Each number is 500 + 25 x the weight over its row's rms, rounded and kept within 0 to 999. Layers, rows and columns count from 0. Numbers have three digits each. The size before them is the row's rms in percent of the matrix's.

# layer 9 attention query, 128x128, rms 0.0839, rows 21-127, columns 64-127
103:490536512518453494495467521499496501512536531521509537525455451473513459543488529530545485487494551466465458522510491511505534503496492509486437484514529531508485539519504508538533494475495480
102:495497521535562515500495500515494533523482496484464515481475532534515445532486490503499479486456526499489500528497522482507517484536471487538471496537561444553541458546539534530511536508490494
103:498474456488521524526518504484457508503564505492504487490524494557545494454527490531429468476516464487527534503495487532513499496513484480482448494492513522509544496516504500507497492495514464
072:483501500508521488520482497493473495492518535445538536492507469479517517452532483498490461543496471516478538477505503481534555487462493486503524490468508443473479478491516489474555480544507536
103:520477494478498484505487496524508507549525488498515499469497522514515484501526482484485506480491480514501516534501513525534518509533486460528507465497536494460508482508503566485542470517493537
082:475483462527473500480525513491475480465485542439542489497493484488475511484532559505528520534467499495535508472504513498517558500492504467516509496470517451483457513491528493536512557549476459
093:504450474470514494533457509513510510521483508548511499503521502514504491499517473498477477489493462487457521505449535523503531537549458555498499481500536494469490476471512508477521488489523517
085:507482485474465514520504503517531551527526479487501489498496488498498490496533488505462480468541479512510533508519525495509473495507450481509488502500533470483537494531523488441510494509479526
085:486518485467525507469511506485532508481475543479522505540477502511513507475500504537519502498494480493528533466509500514512541487531502469485521508504527477563535505508514526505544486566493490
081:529504458556504537501528489487515536477532487491493491511474474522490499463529492563497502465490510490529531473517504494529510502533469469483468500467517497508535471514486471495493478479515477
098:466508491503487494512536519490447499482536514492492504569510480495496521510589533514458520528531523515475483527537511469526516483537521496527524476526513507551457518497475509503488564491499517
085:506514482501487553475514477473509511507487477491510481512540531507484451498510505489473501506462505493543501462466508500514513506527494472525480479522492505472493546517532476524537545477467518
097:466535528519476496479504469511492498507493495494490509507523477536513526507551501493537537504476502495502458466516481474467525510486523451493523464519510491541470521449462491566489514517492516
083:483543528474487517510527514513469516496494524490496504477537521440497518487487469527499493471493568515486517481470512509514449504464541523481523499521482488479491489503487507485523499539474513
092:496552518486498515472516515510506505530479527520500498468467460433503513502548447509484486533476515463505499492507504459542496516522526485551490527523516475521504548495512523492517508540467493
166:540480493475497526484473510542518511528486461481497509520514539492508474499511466496459481487527463528506517524505570472511481505513465504528485490506513467483523489523542506463518493501528518
101:542527540441540519518520540475526485503505518472483486551490526516497502500518528480488506518488506475496510521464539526525479460482480535524536513512458552509467520496501475510524483547487480
115:493475465510461523492497480515492507486479497487561516509527531532523469467535473496531477541492514509488546473511510506546494511501479483503510509465544460451545515543537532453510498481501474
109:505486488469540496442502511466487525510515439473524536517522514489511509567489481450514486557495514474535520527494497460511458529490482488486516485466513518473490483494491505491488499507537483
094:490476495546455503498489479500487479483521493505481457489481464572482466543505494463484556508474520450484504535462512479530532456491469462500472473520493511502502491543547489494500522466507491
111:535499486491509485540486467486534508535547503491481516524498493511517495513469485488491473489502461429494475493504535509474530511517469541525481488519499450484473570517518504522476522495498496
107:485519525512505499498542507465482447505493453509481503509549511520497505466507466495493535486507520468449511470520502461522475492496496533466534457526489500536506516518535493503492477432511484
113:494501482473520491503467490482501537467532471520482475455488521449498492503545464499552517523513496509467496474512506502481502510507476456484494448468446491505483491525481517448465499484531493
105:523481484498518507481480505475526505462526473469499471488510501529501477539479549498492474439490485512471463518520478541482512473524486506528520503518490504515458520552491468499513507452491465
096:511482521493489501482506494459519501499508521515488476462435489493523496470501502540520507512520479471513510540528520509493486497520529534546493432506538528507509558478483496531524467488524516
111:513538510538512471508455461517518473484518497500491556488532448504472553500469489472516549499511490492504521514469482497504502482455510496498531496489499528462502532478541464541503521549494462
099:470484543510525514499500500511493517473479503485465514491491560497530427485492459506490473520505483505541492463531479489507528484531484491502458472491519466495522531572493501512510485456494488
102:517456513481484504532522512473486509520481500483494489523507498508465465503525521554463521474529488489503502529562465497506480468509506463528482497504509529499486460476484494509492504465511546
106:489541517547529483499486528515491508535515519524503498477509526508486489503484495509482516534523506514498474490577479517567509511482525534498546528479517547504469552472513538516477469497501450
111:507469485497453492533514481457499504497525502531505539509505483509464546528516485533494539477453515467489484477543497505501538528495496470455534458484493489495469474532477490477477506498528462
099:490465503522501489508514487552479505481488523495463501496497455511494523544470529536498480514444499465478510454520557503493533476511443537509521479487500529462490522478495480460471504529545535
102:544462489546534543510551490485509460518492507545484490492555530527490483483524498489492486512521482491493521509485487463506516498544450521474492495516520471496484494470506469502505492460480548
101:499520484535521510465493532526523501544452512487502465505472526507498495482479534515489465494496494509486538482483505493494543566455472489531460481496514524507489489484496421506476528481489500
101:515482457527450475459523514499524493506472495498467497508519544509484510527523563517478528525481467486503511443526480496511526519497475468457485422474497499493483495493509473497449524510464475
103:485524548451536463501538512483519494539517520496503505492532553472506501481529502472473478477473466542500494490491515510495497489518488497523486522517524504465514467508497464485506519542527530
109:535488472499486500472468492453496540479477465498487488497493493488464500459503528476499495501516466496523526475530540515518530479490486527484506485433533477521492492511524510517506494517482497
105:528474521494521496477523537523524493532474462507500498500508479522488431548511494561445484499502508490487542516521532499503522537499489506493479505450495477476508456500529477484525487464531518
107:548478519471504527460503528514521496488537463495457453493515525488528519537490479498470517536498499476499476499502465492494484506520500528537521508469515480456528463504526524521468505473489474
100:456505518516494528532442495513505560561483521537485487531505510495432511505497492504489490508497466492496496506491503474506494447518504504498513541500508522501458476521493533494474511493493510
100:495500504500514495461459533512505490467503506544484486532506512442521519508508510530516473469472504461509473490460499489475513500491511502466527501466500484536511489559529455490446497500523467
102:508469487498492457541490477456479517457499490495545529502492530536523494520524498484473476532520497491493529513480487520437511565521472450512533475513478474502459567507495481526546495484490499
101:519489556466437501527472483494549495480509513512498499494497478485506513500525463494468511535481501506484544478466492495520493497522481506479504485457526513443483530507491487521509503515469504
098:465501500472512506464507500535486506531509473506503518476515487433504474512489435481539498493485427486482513484487518459465496475515482508514453488518494509513538505466492479484466510475491497
118:484504519540494498470550493491513500499541527492519485510463542517475502521507500529532433534463498514502481539509496485456548502476527463492478462516507466530492509497494488512492486547520532
107:544462492488478489460508495479518525530478508519541528550449543442531500491536497518494532513464483521520504532543503507498504509529469498549469471503538479519483498492514530502521503531507487
103:534504513450498503499515505490476545495499518551514526526505531497531490464513500528493479500505475501484522488501502454513515533535505503512478520482498424476544470535506518478500448512498552
100:540522503477525532508493500512511522538493534565496526504502522499494524483511484517503466491491472513481481510475503481507497503509510490492474475477492452463539505539515521494499446495497512
100:511492481480515477489475522480494529510520484516521487533509526465522459461536457543466474511454459493522531493524486524472514535532484480489478466495525453534531496498494489493492497527533507
084:534496473459497488474482566504518502484524466506569507515502470536518498570548486482533500522495479559512526468474469503489508497509495467495521496502503501517534534530498565493535520492477512
090:448493551496523445489488500490474484481518517460501518451503507550533504495458458409514520522525509506484483469467522518483533499497505503500503488501503514483491491525494529538511497486515498
098:476489528485495467471462508501505485484506517473536485477449471540515478514486500449515542517494490491482499449482487556471538517494526463464540524540527492493490514515494507527513548513511480
081:471474540516512472517532538510462488497492480462525515515478504485530449473537501484492507530529496467495511462527538514503537503478490418475531483487546523500487505521519482521474499525502495
103:475502524493487449468506533443472469502530539496508495493502522553529540553550501491539494517499534489514475491489466541460514496467510465498528476504532516501474504503496504555495506515468467
065:528493472495461521503509544520549537528485472534517467477494488451469474529511486510469467530536500500528521462513552481499462474525492521533473502501479486487555490504514490465529457497475531
094:517502476505499531504520471488486447464530496461484495458487483544468510549478507478505506486514506547456508461470473486503467505496529522477485480500481511484520470508484473455485485457499516
088:486492471499545526493487508506491504500452512477478507509532505486503501498473490498478499490504518498507483512531455505593517460513462454501511471525507481512494520523515466494483520478500455
092:469501472505481489519460536499533506534493510504487467545485537460465454522492471494473477484507508491522528525517505518475497569479508497499498457515529506504450474537471489503511485505503531
100:494476462507474507498517552498509523496538531464508514521473510495480482513490525486491500484541479482506527487538518525509567504498513543510479471519532504492499534502530455478533486477581554
100:511495470501504498462526486480501517501478488499525488526492503477484461489519517505531540526510510517545477506499486509510513553509468502548496426502473484502484481511478490515505491517460534
095:461495463514481479458471525516517495501533482472512531517466501526505518462546468494477526540482470487484537573467507523505549510500489461523469500474529521518504475499499513489498487521549457
097:514493516528516517488466459488482531489494511507464567470445519510490509492484510516509477485464472488480530516551523472469523486518501515464542497485498504511509516430492492465493500512512487
089:528496490510485473489491473533497537488509479498477506548512477478451492482491553471505460508488499531492491488490512482507485515501521499551504505486535457520504473502479561527517498532486516
096:487492494475503462519469525481527518517478492481543487563536479426489509499550489530515508495491481493518485491539521534481436536517534479561462498485503490512498498512492508535521490541473486
095:473481446460505499466518497501482504461532511481521491466492516493504534535516521465497518458528529524509494446505484527451512519482518478500534494443527519502505474541479515516536466531497480
098:511511478516525532474498461491489511478500536476536528520512550491537468465499504487476499530501498489518463489497492522500492520495482510452496498489500503457485514499500478521500454515518476
088:489492504508533512511498467519459483473480490447477513514476487529528507495471508484522496479485486505498501513446488512544501494501490463488474490497538538532472476528529503526481477468509522
095:540516476522484499540480489549523543530506481515489497494516462526548499468489490526453459507503488493519481514507517470520516507469505484516506532451520492435462484472554493494515502474539481
126:481513547522494523505502495506489450490496490531450469486566480520481484501506489513488497488509501464461503484521476520495452510487497463458532503500420529472492527498463469465453501486519517
099:517485494557472480490512481489500530518510512436525503485463489483483505525529539520534500537463492519524462508516520513512563508460497487516527452509490499530480561464506520557504512541481486
092:512487471494483492499529510506560547485512517453507506486451534506514486505516489476530516529504485541497496541478515504484550550484482485513554500494511498544513467530523508508562491515499498
097:504488467493512483507529526484498524486522487474568504454454532485528495511482479458506516533509486537511491524466507514519525515520515492518533508530512507506500491516528534488525456500519499
112:477492480543487481495472478495465498485489536458518470494482502560524499513513533492514537512494502505482513474501492516542526478478493487487535492489550535511467501471525465524503525495498464
104:484465548533485473480513502456472480495531530476509495436484488527496464520511513446508536522534500477516518475490491500517555500506508505480520501535490519498465526500505513501512528505480489
097:494508518555475495474493472484482453510504554448478485452498466529495509526518525460526500529481526495462499466457479529506505504484507481492529517513491516494478510530494487531505523496513497
083:473476513519490507481485460516497451509488509517460473479525512483480474474464536571489487475488491483483534490559526462513453492498478535499497497487506504462496498485472511487441515523486537
088:525488511539545547572450466485537514531518482523479501521526511502499546496491481494471494477460424518489524511487492489538510458468508516502481524506511525513451461468506507495508487524493487
081:480518471468469495439501524475447497499510512530493494485490502513526452499549482494530505526499533493511441495482457473473488503566522502502515486483493511495481503571484536518481501512511481
088:528522518446486502510460526533512570511494482498509507536467486460497504481476489526516479496499485504491490488479515477475507504527470569512490524471522488490489477489512552489528468496501517
105:497517532464452471458528552474475484463476511475500503496488479523510519506524500500512507534493551482496476520510500515463492444501528478498556546527466517534487497480475502535474495497485462
099:501467468477528526472469451489510456476525502489505483464538548537498484492466472461528498541523552476487512474460510506527482503472445525502512493504458504462499528493506518456498526482571535
090:481517488546473493498493536453518480498453520484499504556485506497494497505518514533466531531511461475522493459542504524536506514496456494449485504494481544509457540457503479500547528530509456
097:527520562511536494533487547483509515541540463506497483517506480515486481532512508569525496501488499508496487527480500527489502524458479500503496475490493531468475471484505508492521463511481516
091:478515487493547521501463474521540496489468545486514459506519500486482507506487510542489512492461509509493476468512466533534535485504459519465524476527493513529483496494467417503465497470495533
082:469523485534509530489488509484478471508546539518486511482466497512505553486528511525508492514506494449481484521526464484548493533553500468542521481538531503467492551529525466517496483537511514
100:505485479502504491509540472508506492551493486519484506466513479498509491496481539454472500497522517545519534479493532501507580505524518538539453504499513536502505527525540520471489507480463492
104:487481504485496515496496496550510537512474513478511509506479519488497472429520454506506562500528478494491515523493510508540515501558480500535540491535530499509482488513534509510547487527546488
095:543495486544511497491478492547503489499503454498474505509483477506503523456455498516478517473522477488482512502449529491534498499479519539494501470493520524464505528443469460471478515452520469
099:501442507526483485539459507475458481485523527474515478501529526551501474531505497492497477501554548540495496496490489475508530508484520485453528504483473521506490515466523494483530459509485535
093:516457506460488484464461514497528491505447506499491487492490477475497504524460452503515463496483508493515488508462515516510445486459497553456432486474545502463493517500501504478493516475506526
091:490545481496492496475470479516564510475483495449482524526458490469538515512500488458495517512523514516529512512510518500514498441532523450513508547517515489530466531520490480510485474462472474
090:501505562511510481539525478531491538506490521446497476431500476519475494452506536478503482529495497486480499515483490510495541475499495528477521504482475520506495493495447492558489489500510475
093:523500469489525558505488478526541484513496480548488503516489500470468533489509522521533519480493482503468487510490502447544518504481498504494492501497510458510501490525522466516527517465454484
099:557492526476525522466514515533520479473502504532494475475466526459464473505508489553510492514441531489485487522436524494488463536529479503516454526506469486548501505499486502495484530485500530
099:538486496516488546500487512507500529485550463515512487535505516516460530508522529514500478473503464519518507531525524506521493500491489496506494539472527523494510473477527512546530487465460515
095:478490486512498539539505497484500496522512454503477521513489482523530521474467496462500521491508506462495551486527497448512515486476480479474519474474526452510518472526542499506466530501484450
093:521479520489515475483500545499483481508524473497496457556540504466481488447525489530500514527506514455499489538548510495453469540504483470539450477497510518502523507496478509504475519519499502
101:484469515478500501456477535484506488494463477495480510490510523518498446491539461452501527525520488489509513496524512467482455468527505455494524503487501517457514515528533495492501496528504503
100:549452488499520491490525521466486497518482497515527524521497478491518513533573465516479531524487517439503469507520521511463504511525491447526482515509508507564521536505497522475492486515475536
101:459540517494524499491490497541481500485426511522496547502515503539499528484456516472519517492535475497468495494573531457524521487503519522504493549478515475540482477482490527494525531517545503
099:473485566515505463511497512497479494507534525491513476488466505467529511487491488452505503460519517513485492503460509567475493498483505496485528462480508511466480544505505502488526530531494435
092:497432500472500512507547488503533511503475495516486536473480535495486487517526488498484482506467504562510487473482500494513509546496488525478488518534519470486509529526496509493510523495521511
092:510522503519544495518483482519475498480483486497530499504513510481521496427520506495451487527501502504536504518531486480499497529499496459461473538485483459499480435534500505503506478487511530
090:520480532490455515474534476523507441465494521457496512526562522488495519495461530436480506456485522475450491508474494477472481499491474503518500505493448506481501514478488479512479515504502470
087:539532454523476487559538473501460506501494533518509513479513481499516506517446543521504492466517492538544502513538511503529503497483501512516488488464497484543480510468493504516470518499457538
093:462501502449507506542507470532507478493485500510499530478479511481483518494487490486477543501511549521510508489473492469492447509499507451469496514481497520484500496506485481491512493535476482
101:531464527533487477509511464500542491526465550519513508509518503461474488466480517534507468513494475445509510524508514481528521503534493559497491453509494503494514487469475501495508489492484524
096:470510466508476483461504495504514533494485474516448515474490490484491502498473546518494520507454479511488470523527486465508524491519502550509512525529508527530529543467528503548488498508504528